config.toml
norm = "rmsnorm"
positions = "rope"
qk_norm = false
init_std_qkv = 0.0156
Each number is 128 + 32 x the weight over its row's rms, rounded and kept within 0 to 255. Layers, rows and columns count from 0. The size above them is the row's rms in percent of the matrix's.

# layer 3 attention output (transposed), 768x768, rms 0.0292, rows 90-125, columns 672-767
size [104 101 101 100 100 105 106 101 100 103  99  96 101  97 101  97  99  96 103  96  98 101  99 104 110 103 109 102  95  99  94  96 101 104  96 103]
[[115  76 113  81  84 148 122 128 128 174 121 110 140  96 117 145 199 107 129 101 177 130 115  72 164 114 112  96 126 140  74 201 109 130 172 179 197 188 110 104 123 242 134 142 122 119 103 106 129 172 104  90 113 107 146 185  86 115 122 130 129  96  67 175 137 169 191 133 108 150 148 115 132 153 121  94 125 101 107 167  84 148 104 155 154 160 179 158 103 126 166 120 132  74 114 160]
 [ 92  54 159 193 118 119 136 130 149 139  78 111 115 130 185 157  69 111 107 110 110  45 143 175 165 151 147 163 171 101  93 145 153 172 185 109 139 146 116 129 145 112  35 172 146 142 125 146  85  68 128  74 156  74  96  97 129 125 192 120 232 168 144 113 156 171 104 153 113 170 103  73 124 107 124 164  62 134 122 117 119 110  64 162  90 107 130 151 141 161 113 173  83 167 135 123]
 [131 158 145 111 193 171 134 121 180 105 137 118 151 109 154 155  75 174 110 108  75 123  90 126 111 142 167 140 134 150 112 102 134 176 119 143  96 132 142  93 127 108 162  79 135  94 158 140 112  93  95 130 164 136 140  84 144 142 140 184 113 193 121 167 135 106 135 124 155 192 126  85 190 126 175  90 120 176 101 110 129  71  59  93 159 169  92 186 124 150  95  89 108 155 150 135]
 [153 178 129 161 162 182  88 129 152 150 111 127 152 125 173 110  96 156 103 147 139 183 136 123 134 122 191 179 121 122 160 111 163 118 125 118  95 115 104 159 120  55 162  92 121 104 146 145 131 103 105 166 132 106 176  98 104 138 113 115  91 203 177 165 169 102 115 128 122  70 163 163 172  91 128 153 108 156 140 100 123  88 118 134 124 177 127 111 193 119  75 159 135 158 118 139]
 [127  97 166  98 108 130 118 123  99  95 142 128  80 171 103 169 153 158 131  94 116 181 120  84  96 114 121 124 110  94 110  86 174  63 143  69 122 133 139 169 112 139 119 114  62 120 144 100 121 127 161  97  74 152 100 130 136 153 135  73 149 163 147 103 122  59 165 153  79 120  90 126 132 161 167 169  92 214 146 119 115 120 187 134 109 129 142 125 103 112 136 101 128 144 119  77]
 [163 145 136  85 147  85 123  91  93 119  94 158 140 101 165 126 163 129  73 152 179 113 131 128 167 112 136  92 138 174 137 112 105 162 116 129 126 100  96 132 124 199  66 124 136  59  80 115 171 151  90 136 174 126 144 166 134  80 126  98  95 114 124 150 153 110 186  85 130 106 108 138 111 140 122  97 188 153 139  85 145 119 179  66 145 199 145 162 160 107 124 130 132 128 167 208]
 [136 129  77 157 126  89 121  50  99 140 123 164 145 117 111 131 139 157 117 130 213  96 104 112  94 123 134 137 143 124 126 151 120 150 130  96 163 113 128 120 170 125  48 131 136 113 113 115 160  63  42 164 126 136 133 115 103  98 112 104  97  66  90 142 144 137 149 152 151  95 130 158  38 112 115  75 128  34 110  50 148 144 129  75 120 159 101 129 143 145 129 118 144 119 123 155]
 [101 104 164 143 123 162 137 104 182 120 144 173 100 101 150 134 168 178 162 119 147 115 146  89 103  82 147  92 115 153 102 122 119 121 212 101 161 138 150  68 186 103 174 104  86 136 143 116  85 154 157 108  72 127 166  86 182 150 119  55 167 196 102 150 110 130  81 115  96 189 115 131 176 118 161 140  87 130 131 132 101 186 103 134 110  98 148 177 165 150 150 175  76 174 166 100]
 [139 109 104  98 158 161  98 113 146 126 141 159 118 104 129 169 129 121 164 127 124 109 155 123 142 112 144 133 192  98 129 136 152 192 133  59 121 126 124 121 189 119 100 146 204  77  86 119  99  44 106 127 132 131 125  98 142  97 151 117 182 148 126  86  96 107 145 130 106 137 114 124  86  68 144 115  93  74 114 115 103 122 116  58 118  44 110 152 123 146 116 150  86 149 138 143]
 [123 172  51 111 127 136  72 114 128 192 149  93 107 131 114  87 122 146 215 114 183 159 152 119 127 121  59 121 126  97  83  91 182 102 146 165 112 152 124 160 127 159 159 187 199  98 157 164 145 110 133 129  93 105 157 173 119 117 122 133 134 133 119  93 126 117 159 142 127 113  76 143 156 112 118 185  90 161 110 158 127 139 125 122 115  90  93 133  87  82 131 156 127  97  67 130]
 [126 138 128  98  86 150 116 151 151 111 147 203  75  84 153  30 149  97 138 125  71 135 104 144  90 118 140 100 122 136  99 135 150  61 143 116  98 118 129 143 118  73 255 132  99 102 122  83 158 145 180  86  48 137 143 149 170 141 120 122 116 152 130 183 106  94 115 109 154  78 122 180 124 166 159 182 133  67 169 153  96 137 164 195 119  97 127 108 110 124 116  97 125 101 125 112]
 [124  93 113 113 128  90 122 145  97 129 107 167 117  94 108  97 126 117 113 156 106 130 109 137  97 150  54 149 124  55 141 134 129  80 104 100 135 161 107 125 114  45 130 155 129 147 111 125 184 156 131  88 131 114 153 114 129 124  91 114 122 161  89 148 121 120  97 108 151  81  98 224 100 130 105 178 147  85 133 126 140 111 140 173  93  91 101 138  98  82 156 149 124 107  90 123]
 [205 157 105 137 116 113  88  92 217 144 176 117 115 142 135 105 122 140 130 145 147 174 162 166 149 132 173  99 122 150 130 116  74 100 100 123  94  57 129 157 107  82 182 100 104 137 193 150 103 111 124 157 188  84 186 115 107  93  67 146  51 116 144 194 137 130 144 115  99 121 121 156 154 161  92 167 121 150 123 134 156 169 140 204 123 166 180 123 153 122 130  76 103 115 146 163]
 [137  62 196 143 152  98 164  91 103 150  46 159 178 159 117 171 139  96 112 131  92  90 125  72 153 137 157 175 164 127 157 146 128 172 141 132 143 132 144 103  93 105 101  33 101 120 114 152 137 132 141 124 115  92 139 135 125 119 119 110 140 173 147 140 133  74 127 150  99  97 129  97 113 118 145 130 122  64 108  94  99 131 130 103 141 179 199 113 147 191 148 157  77 165 115 134]
 [122  88  91  81  72  74 173  87  99 117 172 117 137 199  54 209 197 160 130 163 132 158  73 138 107 159  62  95 161 110 128 114  99  94  60 182 175 131 129 125 140 118 104 162  88 138  45 100 104  94  66 126 149 174 114  81 156  83 123 127 124  87 110  56  68 104 219 140 137 163  97 104 116 223 127 116 158 110 115 140 136 115 125 111  61 131  97 162 140 121 145  55 139 141 126 122]
 [137  63 170 128 183 153 105 194 132 154  99 187 183 134 121 127 128 120 120 128 182 103 120 126 127  36  84 182 108  97 123 160 116 108 205 117 155 141 115  95 161  95  98 120 111 128 139 113 120 142 144  95  95 115 111  72 128 133 142  86 173 134 148 167  96 114 103 145 111 170 124 130 142  72 151 174 125  94 111 128  63 115 108  93 116 109 153 208 145 185 187 162  71 189 132 134]
 [178 122 128 122  78  96 139 161 127 145 149 128  69 134 167  65 187 162 139 148 106 186 133 122 135 110 119 104 130 129 153 130  92 101 127 154 102 118 130 149 135 138 129 116 158 123 140 166 134 140 146 111  91 179 168 177 144 124 126 145  58 132 141 106 139 138 139 179 103  99 144 129  75 139 100 155 140 169 129 143 143 154 211 138 106  97 125  85 118  40  59 124 213 121 130 125]
 [112 138 104 160 129 175 162  81 128 129 104  80 139 215 114 174  59 123 122 106  60  89 152 112 125 113 161 182 153  76 134  65 160 183 135 141 139 157 142 159 143 143 112  81 127 177 146 147 170  72 161 185 104 140  88 123 139  97 200  67 163 145 136 108 126 121  83 134 125 163 139  96  97 148 135 119  68  82 128 109  85 115 114  75  99 121  82 151 148 165 102 157 125 182 124 136]
 [157 111 149 121 127 127 157 133  67 118 119 140 165 127 111 126 133  84  91 139  12 151 122 168 119 169 120 104 162 136 167 126 128 151  81 127  88 112 113 162  90 195 140 142 151 128  96 109 146 110 160 169 168 164 165 166 200  89  95 212 132 199 154 115 152  77 104 142 119  86 145 135 133 165 148  88 134 109 113 157 139  75 146 138 158 128 141 104 103 151 121  50 172 108 105 149]
 [150 120  89  77 141  66 194 103 109 107 165 156 135 155 167 188 192 132 138 124 220 117 133 109 134 163 175  91 166 135 150 129 140 171 104 151 128 119 106 119 158 133 145 156 104 125  59 137 103 137  38 151  86 116 142  86 101 108 123  80 113  19  92  74 139 122 178 127 144 103 138 101 114 108  85  61 154 152 150  95 190 145 174  81 121 140 116 106 115  85  86 148 128 154 154 101]
 [151  60 123  90 131 186 126 145 147  57  89 128 117 140 112 150 105 116 110 157 107 146 139 136 107 110 128 172 124 136  98  71 123 128 133  84 121 156  85 110 136 141 127  95 138 145 107 120 204  80 134 111 117 163 137  91  62 196 128 108  88 140 172 160 100 132 132 132 114 126 164 104  61 114 146 111 136  48 114 132  64 137 127 123 154  78 159 170 149 228 110 114 170 154 139  96]
 [ 75  37 177 132 157  96  85 127 175 136  87  88 116 112  86 156 100 129 114 126 104  99 150 157 111 134 135 134 109 111 133 119 184  82 158  76 186  72 164 174  99 141 153 169 102 165 142 111 174 151 131  88 111  99 107 159  90 163  83 178 126  92 186 126 159 180 115 119 109 131 103 156  81 139 112 124 145 153 139 174 136 141  93 115 143 143 167  94 159 139 129 170 155 110 138 117]
 [121 101 151 101 131 156  73 146 167 103 111 173  62 101 124  70  89 142 128 166 111 104  95 152  93 130 103 103 121 124 100 113 137 102 204  79 117 102 102 125 179  57 129 149 129 163 202 133 168  61 108  72 120 159 124 158 116 192 158 117 112 144 157 110 109 201  83 121 128 196 149 130  47 118 132 137 134 105 157 114  92 163  87 155 118  97 112 130 137 126 110 107 187 135 139 132]
 [151  54 176 169 153 130 144 156 176 103 108 135 171 113 140 135 137 136 136 111  99 135 106 163  98 170 184 159 114  96 128 135 131 126 137  78 186 116 133  46 186 101 134 137 128 184  94 144 135  90 214 124  99 114 155  92 141 140 153 183 137 166 141 142 129 101 166 164  70 117 104 127 123 137 127 113 145 114 107 155 119  86 173 120 123 122 153  96 143 151 130 128 112 140 126 120]
 [146 178 133 110 124 104 105  88 184 135 117 122 127 105  25 165  98 172 163 147 119 151 145 122 151 123 111 110 126 105  94  65 162 150 125 145  64 111 149 128 125  81 139 119 145  82 162 177 127 121 115 126 151 110 100 137 136 105 103  93  48 129 152  93 147  80 128 106 150 132 123  96 182 149 111 105 128 174 141 111 186 147 118 105 137  98 103 120 131 155 107 111 134 120 126 120]
 [147 148 146 104 178 137 126 125 121 151  59 122 116 141 176 116 131 128 117 124  87  90 152 133 130 106  94 139  98 135 194 135 115 125 140 154  93 110 162 133 107 156 189 120 139 128 107 145 127 206 103 103  95 147 189 138 128 117 124 137  81 165 143 125 103 127 117  71 121 123  70 138 134 116 131 161 124 168 106 109 159  91 174 126 127 155 162 127 137  76 151 128  84 151 124 121]
 [ 82  97 172 105 119  79 164 160 163 117  86 158 144  79 113 114 208 188 123  81 138 155 111 133 155 127 162 133 101 126  80 150 155 112 171  33 149 162 174  75 180 155 101 154 151  98  42  56 134 178 148  76 110 101 163 111 121 137 114  65 164 162 137 208 139 127 171  97 114  40  94 125 103 153 107  81 207  67 141  95 141 126 154 114 142 147 103 112 125 108 151 156 115 154 197 110]
 [112  88  75 154  94 129  99  86 163 200  97  78  69 114  80 167 130 158 110 104 172 138 105 140 132 112 169 156  94 165  85  96 200 131 159  78 193 153 170 137 117 145 107  96 110 132 135 120 124 137 144 100 125 106 156  94  66 167  97 141  82 191 140 203 128 112 110 122  63  63 107 181 129 117 109 174 144 132 113 107  97 157  95 128 134 131 155 169 201 110 178 138 113 140 159 115]
 [146 137 125 120 138 160 154 163 128  73 150 136  96 124  97 191 152  98 154 121 130 136 161  87 136 120 162 160 110 123  81 118 147 139 123 105 171 167 111 133 105 180 148 116 107 117  97 125 175 126 209  97  73 124 156 121  70 125 186  98  98 118 118 155 107 114 165 129  95 150 157  81  80 129 162 153 154 101  80 123  91 136 129  88 182 146 118 129  99 191 146 166  74 143 138 126]
 [105 165  91 126  98 111 137 125 162  89 156 167  55  91 137  98 136 142 187 143 117 151 111 132 122 111 136  63 139 153 108  98  88 118 108 126 140 126 151 151 126  99 165 170 115 136 169 145 129 116  87 101 131 187 171 114 118 138 126 109  17 115 142  83  82 204 121  95 140 119  88 149  43 128 108 129 166 120 181 139 217 149 120 166  99 133 101 124 107  97 119  73 136 103 117  98]
 [179 124 154 158 159 123 127 121 115 129  98  88 172 127 142 149 109 133 150 105  58 114 130 163 139 140 142 169 127 102 158 126 131 139 129 199 138  89 187 175 108  84 106  78 157 100 130 138 137 132 163 109 141 131 123 101 233  74 145 144 161 170 119 129 157  73 111 129 149 150  88  89 182 162 123 127 110 160 109 122 144  88 142  99 129 183  99 164 124 154 100 144  38 145 135 138]
 [107 138  83 149 147 135 133 141 132  95 135 115 135 134  92 209  97 116 120 162 124 101 143 110 123 133 149 147 161  93 118  80 153 152  97 128 107 135 158 118 141 184 113 123 161 120  96 112 117  97 142 145 133 109  89 109  94 163 178 125 186 108 119 126 122 126 169 138 137 122 134  78 130 131 165  88 121 147 123 105 151 122 155  59 113 129 109 127 151 227 122 144 123 176 120 124]
 [114  96 145 144 117 150 119 163 106 117  94  78 129 158  91 169  81 162  96 152 149 100 124 119 118  92  60 181  74 101 126 112  89 127  93 127 123 109 118 133 109 137  69  73 146 151 145 108 113 129 172  83 130 138  59 133 128 182 148  92 129 111 160 136 124  82 162 138 109 123  82 130 117 114 140 114 150  56 145 118  71  77 118 114 121 131 114 131 139 133 183 131 118 138 117 164]
 [105 111 135 179  66 101 136 146  97 131 140 121  79 151 152  98  81 109  60 137 116 126 100 158 112 100 100 166 160 106 121 111  88  77 105 161  54  84  68 139  72 100 141 122 119 124 144 128 128 103 141 206 173 107 125 130  84 159 135 190 122  89 130 153 112 148 158 116 113  54 148 123  51 120 144 142 107 114 157 139 146 139 131 199 130  91 128  93 146 104  91 105 159 106 135 151]
 [144 129 180 128 177 109 130 126 102 124 161 182 101 104 142 184 160 149 140 114 164 139 139  72  98 118 158 112  85 131 143 128  93 154 152 111 211 175 115 115 100 189 142 125 108 115 132 139 181 176 106 108 117  93 122 109  85 104 142  91 106 125 113 129 125 117 119 101 143  96  74  95  97  97 170  95 173 162 127 112 138 154 144  82 134 169 115 161 154  72 142 139  76 157 155 142]
 [150  91 130 117 167 130 107  62 111 121  91  86 140 167 126 129 101  86 142 125 144 166 143  98 137 101 159 127 114 167 125 101  95 148 154 149 131 165 112 180 102 128 133 123 123 104 161 154 218  65 139 130 164  77 136  98  91 139 138 118 123 142 188 165 140 128 106 149 156 120 151  85 124 141 191 109  80 153  87 124 104 170 107 131 172 184 144 175 147 201  41 144 125 140 114 144]]
# layer 3 attention value, 768x768, rms 0.0294, rows 91-126, columns 672-767
size [ 98 103 102 100 108 106 101  99 106 102  98 102  96  99  97  99  96 101  94  99 102 102 104 111 103 112 103  92 101  96  96 103 104  96 104  88]
[[142 144 143 134  92 120 122 153 150 110 178 156 146 119 125  91 106 178 134 110 179 121 122  95 125 151  89 153 200 159  85  90  91 153 104 177  99 138 124 117  93 131 144  60 110 133 109 127 201 141  92 156 144 135 160 145 196 118 136  93  80 115 143  86 160 148 124 137  74 110 118 128 138 159 135 144  81  84 111 113 138 146 151 107  86 110 123 117 122 153  83 130 127 104  61 228]
 [159 122 110 141 118 111 185 134 123 108 204 136 149 125 116  57 185 149 133  91 156 128 105 105 130 136 164 102 174 108 122 102 137 127 134 150 114  91 112 112  82 114 147 168 162 146 164 136 131 121  56 136 139 140 114 120  85  80 107 100 100 119 125 206 119 128  84 144 142  83 157 181  91  87 102 105  66 144 111 131 179 131 172 131 170 140 188 148  97 135  91 147  94 104 139 123]
 [123  92 115 125 139 114 192 154 145  52  86 185 160 132  81 139 139 148 127 143 160 104  95 106 106 122 139 154 140 175 134 140 127 124 161 154  83  98 142 125 140 148  95 169 167 113 118  67 121 123 140  85 138  94 106 149  55  44 115 164 100 109 132 191 104 165 125 157  91 130  72  72  90 175 129 101 172 141 148 188 111 136 145 114 158 128 142 174 138 139 123 128 142  85 172  92]
 [ 92 131 114 137  92 109 124 112 181 116 134 130 126 141 180  17 116 113 141  97  92 125 119 109 107 112 135 136 126 121 130 131 106  67 143 124 113  98 102 104 115 124  65  74 123 150 101 188 164 128 136 157 133 104 200 148  82 183 119 189 139 153 138  80 153 135 151 141  78 101 143 122  96  95 173  99 110 119 129 145 120 171  90 109 107 154  72 131 132 110 113 132 101 164 115 137]
 [107 125 108 162 153 157 140 132 164  94 115 138 195 143 112 141 133 145 151 129 116 152  84 139 166 177  94 138  14 160  95  88 222 128 164 149 123 100 150 103 116 161 138 101 181 148 153 111  86 133 105 148 135 153 140 135 153  97 135  52 119 104 118 130 157 144 123 145 181 165 176 127 167 134 123  90 181 119 110 151 151 107  90 145 139  74  52 138 156 127 148 118 145  93 180 164]
 [136 106 170 131 143 106  44 149 172 105 121 105 170 142  96  74 160 117 146 109 131 124 150 151 142 172 167  55  79 148  79 112 151 128 142  86 135 130 202 103 108 160 175 103 109 135 132  71  98 113 162 103 143 147 142 121 243 104 126  49 154 108 113 106 137  88 100 105 170 126 170 108 185 147 115 149 110 144 149 124 128 111 126  94 123  60 158 142 130 131 173 145 153 103 109 109]
 [120 170 111 144 110  93 149 134  96 126 100 124  73 119 119 107  90 134 138 137 145  76 162 134 104 146 102  74 131 116 148 146 128  74 108 107 131 173  73 123 109 113  97 106 105 130 105 143 209 130 186 118 133 119  67 116  98 111 108 149 121 169 113 137  87 139 100 130 106 134 151  96 134 119 151 135  75 106 123 144 129 184  90 126 144 164 163  98 133 125 118 144 114 106  89 158]
 [156 119 184 137 108 160 126 117 190 127 116 131 155 127  63 118 131 149 161 161 143 101 108  98 101 167  88 150  97 128  89 149 137 172 128 140 125  67 154 132 136 148 149  94 100 127 110 134  71 124 116 103 115 119 105 185 107  70 122  95 106 161 131  62 139 112 132 149 168 157 141 176  68 166 153 152 130 128 120 112 131 113 132  86 124 119 148 150 116  78 150 111 131 119 156 104]
 [ 58 128 108 121  90 125 129 136 120  61 119 104 138 139  83  92 142  97 139 173  24 137 196 117 138 103  95 196 150 150 118 129 123 155  90 123 119 131 138 110 160 120 138 134  93  96 121  83 152 135 134 138 163 107 105 158 137 163 157 157 145 150 141  83 120 118 173 122 163 167 141  92 134 123 131 134 135 117 135 133 105 138 143 180  84  85 147  92 134 116 173 122 133 148 154 115]
 [119 111 157 126 135  89 166 127  62  92  82 123 151 139 156 166 110 118 132 186 104 131 128 138 115  97 130 161 114  85 204 128  99 131 130 130 143 139  87 110 155 137 134  55 103 127 121 182 196 117 178 112 198 145  75  91  41  86 104 167 141 124 120 112 111 125 112 134  69 112 127 193 115  82 127 137 114 160 121 153 135 189  60 212 110 164 141 117  84 201 146 174 112 150 136 117]
 [120 117 106 135 113 125 158 159 172  82 137 194 147 153 161  90 158 110 132 158  99  88 199 135 145 118  93 105 156 108 127  93 111  72  79 104 141 140 144 122 143 139 118 129 198  77 146 119 155 147 126 149 140 151 125 136 187 111 140 112 173 130 101 120 152 110 131  64  92 190 153 142 121 115 104 127 152  64 118  61 105 107 113 116 131 129 176 131 122 172 163 146 140 149 147 134]
 [141 151 122 131 151 121 170 150  99 114 138 102 139 115 117 127 103 135 149 102 154 163  85 134 131 115 136 159 159 142 123 149 117 161 179 183 119 179 102 119 117  91  89 146  99 130 117 143 119 141 127 127  77 120 109 151 145 146 121  99 139 112 137 169 131 100 109 153 179 120 120 100  73 121 107 131 198 151 109  88 138 125 129 130 146  81 135 128  89 198 141 145 139 138 169  89]
 [143 153 108 127 109 117  88 182 159 165 129 169 121 127 116 109  75 136 171  75 155 139 163  96 140 190 150  54 152 134  61 212 146  96 165 108  84 126  75 136 112 147  97 191 119 150 110 142 154 146 145  96 140 154 131 100 119 105  91  94 110  88 100 106 112 129 116 105 114 157  85 133 149 156 131 104  69  95 126 164  78 148 148  79 130 147 104 189 133 137  89 116 119  99  78 149]
 [ 99 155 186 173 117 142  70 116 133 129 154 121 141 167 168  47 112 121 105 124 114 136 164 124 137 122 163 115 149 141  89 109 119 148 150  86 157  79 186 106 111 131 108 158 130 126 204 167 200 139 116  97 178 140 144 108 147 255 138  64 180 126 145 127 171 133  94 122 125 150 169 160 170 112 126 120 112 103 116  64  86 130 117  50 138 168 102 156 113 121  94 168 128 178  92  99]
 [170 156 140  97  68 123  69 156 167 152 134 127  92 137  62 108 134 174 132 158 164 133 153  83  87 190 146  82 159 114 114 156  81  85 127 177 131 227 158 156 120 164 176  93 147 185 129 129 124 134 159 143 149 107 147 143 141 113  73 213 128  96 115 131 117 123  83 129  84 126 147 115 126 194 140 132 109  87  80 136 140 172 117 114 159  86 146 158  84 131  82 158  94  94 127 131]
 [102 121 127  48 110 125 101 100 100 130 136  78 123 162 134 154  73 124 151 131 137 112 152 148 147 119  67 183  36  97 129 135 139 150 133 139 137 140 166 141  67 130 158 175 147 126  86  90 139 133 167 138 169 133 150  99 109  62 163 155 142 127 156 104  85 128 163 139 128 133 101 219 140 110 133  96 170 183 101 104 138 117  90 153  97  69 105  20 142 159 155 135 148 136 170 116]
 [145 144 185 119 137  91 129 156 144 127 136 186 122 153 136 156 177 147 105  94  78 145 125  99 112 150 157  65 134 136 114 201 141 156 134 122 160 130 107 147  81 162 114 168  97  95 131 127 116  90  34 135 145 153  79 116 102  98 125  83  95 112 117 167 103  86 132 137  99  81  85 174 123 155 145 124 117 119 119 147  99 118 159  87 108 139 168 146 158 144 113 104 111 139  56 128]
 [114  82 134 134 181 160 138 107  79 118  93 139 188 133 147 169 107 129 128 117 153 184 124 130 117  58 119 207 141 112 112 124 158 148 133 109 164  56 145 105 115 106 189 172 136 142 137 118  89 148  73  87 182  97 115 150  73 153 130  91 164 125 123 141 144 153 151 122 169 106 117 189 133  84 120 136 165 142 148 199 135  69 164 172 167 176 149 130 104  69 125 121 108 208 185  68]
 [115 128 178 134 113 120  89 148 146 119  90 105 169  82 194 107  71  84 133 125 175 141  90 131 153 181 151 151  54 216 101  79 150 145 178 117 153 145 179  97  89  91 123  91 138 157 117 155 172 127 138  95 167 150 131 145 199 151 167  80 140 112 126 122 139 136 112 150  87 154 119 153 153 183 104  98 114 141 105  93 108 205  93  65 128 110  75 118 136 170 107 140 151 149 190 168]
 [151 159 134 109 115 111 103 112 142 132 164 145  97 123 122 150 121 142 113 124 148 123 113 132 127 106 120  99 109 143 134 134 104 198 118 143 181 157 114 135 136 119 106 198 106 102  94  96 129 103 133  92  72  95 139 143 111  61 132 140  84 145 115 115  74 149  86 123 141  55  84  94 121  98 120 130 112 190 132 143 138 133 100  84 142 102 104 155 132 107 150 104 142 150  85 104]
 [153 188 141 108 120 124 162 141 134 159 139 139  95 139 124 112 191 157 133 128  62 127 167 110 157 218 132  97 180  97 174 111  93 156  88 122  93 163  93 124 142 119  53  99 138 138 103 142 176 121 152 128 134  95 127 113 188 121 122 128 135 133 110 129 134 143 100 131 104 120 134  49 163 111  84 130  80 109 161  72 119 138 100 130  72 124 107 129 119 166  93 119 161 122 133 128]
 [113 135 143 167 107  97 157 100 137 138 174  92 131 166  98 105 202 140 115 148 100 107 129 145 149 100 106  94 121  51 195 139 106 130 127 159 157 144  92  88 113 159 150  83 131 108 119 137 174 126 180 181 105 149 106 132 147 113 139 114 114 126 122 157  71 120 149 148 134  57 140  85 162 118 144 129 128 123 142 155 177 131  58 123  82 130 158  97 127 157 181 143 160 105  61 143]
 [173  92 173 128 112 142  87 175 128 131 101 156 111 134  76 147 107 168 123 155 195 140 121 100 131 156 109 103 179 137 105 111 190 198 183 142 115 169 144 154 126 126 195 150 133 141 143 158 137 110  96  60 123 111 137 188  62 138 122 108 134 118 120 133 124 159 108 128 107 113 105 144 106 149 162 174 136 175 147 136 170  70 114 100 147 149 125 125 110 103 144 145 122 129 169 126]
 [122 158 117 140 148 133 170  85 115 115 157 139 106 143 136  87 108 113 118 106 127 112 122 140 118  93 108 152 135 134 155 173  77 157  95  91 115 164 117 145 127 160 124 168 105  69 144  40  74 140 138 131  97 121 110 172 107 193 145 127 116 129 114 103 160 106 146 155 135 193 118 128  85 119 137 129 135 123 134 123 111 114 172  88 150 113 139 112 142  78 134 106 156 121 135  48]
 [143 123  93 105 114 152 102 148 147 147 125 169 162  75 109 143  71 159 134 151 116 137 205 135 132 187 129 146  79 137  89 141 136  96 130 159 166 143  98 167 120 110 108 117 169 170 106  76 120 143 121 146 166 151  94 114 138 120 118 204  76 109 149 150 133 194 164 136 129 204 143 140 124 138 152 132 132  72 107 160 107 146 136 136 129 157 102 104 110 147  85  95 146  52 168 152]
 [158  80  91 147 142 114 102 142 117 117 114  92 130 137 191 144  35 102 150  74  78 166 140 137 145 109  82  64  94 121 205 111 175 147 128 106 116 107  94 119 169 155 142  50 109 162 153 132 156 124  94 143  72 105 136 198 119 137 102 101 167 150 144  99 115  86 104  82  56 112 171 158 158 169 144 138 109 137 168 162 158 183  64  77 156 116  92 124 126 102 135 104 167 139 180 164]
 [212 126 144 144 100 112 117 155 117  64  96 131 125 161 141 121 106 126 135 101  72  71 160 117 114 142 154 157 149 141 124 206  93 152 135  71 110  65  81 125 139 107  89 125  91 142  99 130 203 124 131 112  81  83 150  80 155 142 101 117 115 145 141  96  93 161  87 138 126 137 143  23 118 156  99 129 104 153 172 116 132 159 129  74 160 144 129 134 110 180 113 112 146 175 105 135]
 [136 163 163  96 101  79 109 136 123 113  62 130 128  94 141 147 118 147 152 123  80 123 153 126 119 149 136 148 135 122 139 120 142 167 188 139 166 114 104 120 141  93 106  63  84 174 154 197 174 127  96  81 107 191 155 131 108  55  75  93 100 134 129 146  71 157  68 153 146 130 106 113 132 129 114 118  97 194 134 176 151 155 146  88 108 134 116 149 107 148 107 116 124 146 104 156]
 [ 96 125 142  96 121  98 140 139  86 141  83  87 161 120 178 117 115  92  94 183 128 121 155 152 138  64 108 192  77 113 160 104 111 136  83 168 199 198 120 116 133 128 108 156 138 125  96 162 124 132 178 156 145 111 110 134 189 112 149  55 138 112 128 195 154  93 163 146 199 109 175  95 103  87 133 134 122 141 166 117 121 167  90 150  82  97 124  79  89 122 184 140 133 105 134  71]
 [170 105 135 111  81 163 124 131 156 170 154 142 140 175 103 155 145 162 156 109 139 152 131 118 122 174 114 112 105 154 104 164 129 128 121  95  99 111 143 162  93 138  92 190 148  87 168 149  87 113 109 108 129 169 156 137 136 185  93  96  81 115 125  83 116 120  65 202 142 202 133 158 110 164 167  96 130 105 112 122 134 110 178 162 130  96 195 137 130 132  71 129 118 103 141  97]
 [161 197 122 149  96 136  84 116 164 113 119 129  79 138 136  73 144 144 138 109 165 116  96 110  99 172 137 117 146 122 157 166 154 189 139 123 118 127 157 154 113 159  92 182 128 116 145  91 111 117  81  99 114 126 161 166 132  88 150  91  72 143  96 116 147 127  78 117 119 129 124 142 135 123 158 130 107  82 121  98 117  89 141  89 185 175 123 183 151  79 103  83 104 116 123 164]
 [148 120  98 115 123 158 113  95 148 122 137 129 103 140 150  80 170 150 133 149  83 144  67  91 117 154 128  67 150 100 132 116  98 157 121 104 158 108 110 116 163 130 117 118 106 108 147 135  91 128  96  96 141  98 150 145 103 118 114 146 145 121 125 104 138 137 124 119 177 128 168 136 103 204 138 159 115 170 145 136 152 104 168 127 189 138 131 210 142 126 128 130  94 155  61 156]
 [124  98 153 101 169 134 130 108  74 194 127 169 105 139 137 201 195 124  88 156  80 133 104 143 145  87 119  92 176 112 140 148 132 113 130 158 106 186 159 121 145 100 108 128 110 122 125 178 133 116  90  84 126  39 143  98 121  65 164 147 155 102  98 161 161 140 142  72 171 127  96 115 115 145  81 116 161  93 111 119 104 112 135 119 147  84 155 189 107 191 136 157 140 168 136 110]
 [112 128  88 127 129 124  98 123 131 120  90 116 126 107 129  88 100 141 114 135 127  75 148 130 143 176 154 164  57 148 107 110 223  69 126 114 182 128  96 152 161  89  91  60 131 150 155 126  58 107  92 146 114 155 115 137 197  86 123  77 117 142 152 187 123 160 111 141 117 165 181 191 114 150 132  99  87 115 140 188 140 169 125 135 135 103 122 144 123 158  96 131 114 106 162 147]
 [117 157 100 127 118 145 128 127 112 147 204 146 132 122 133 114 140 136 124 133 169 109 103 112 144 100 170 108  90 102 114 145 139 122  88 137 136  99 136 147  79 103 109 121  74 131  96 162 105 130  92 112 126 172 157  80 101  89 115 183 115 115 124 118 124 163 129 156 101 101  89  98 193 106  91 111 115  28  98 169 131 125 144 216  90 103 105 144 143 160 121 112 104  52 132 142]
 [171  98 129 133 116 138  62 175 120 101  73 157  65 100 177 131 156 111 123  57 176 145 215 136 121  96 140  74 125 113 106 157  95 151 128  76 117 128 148 115 114 141 182 162  90 114 146 120 155 114 140 162 137  92 130 157  98 187 100  95 170 133  98  86 169  81  97  50 110  70  75 168 163  97 148 133 142 142 137 120  75  92 149  83 130 155 149 192 152  94 143 179 133 174  98 106]]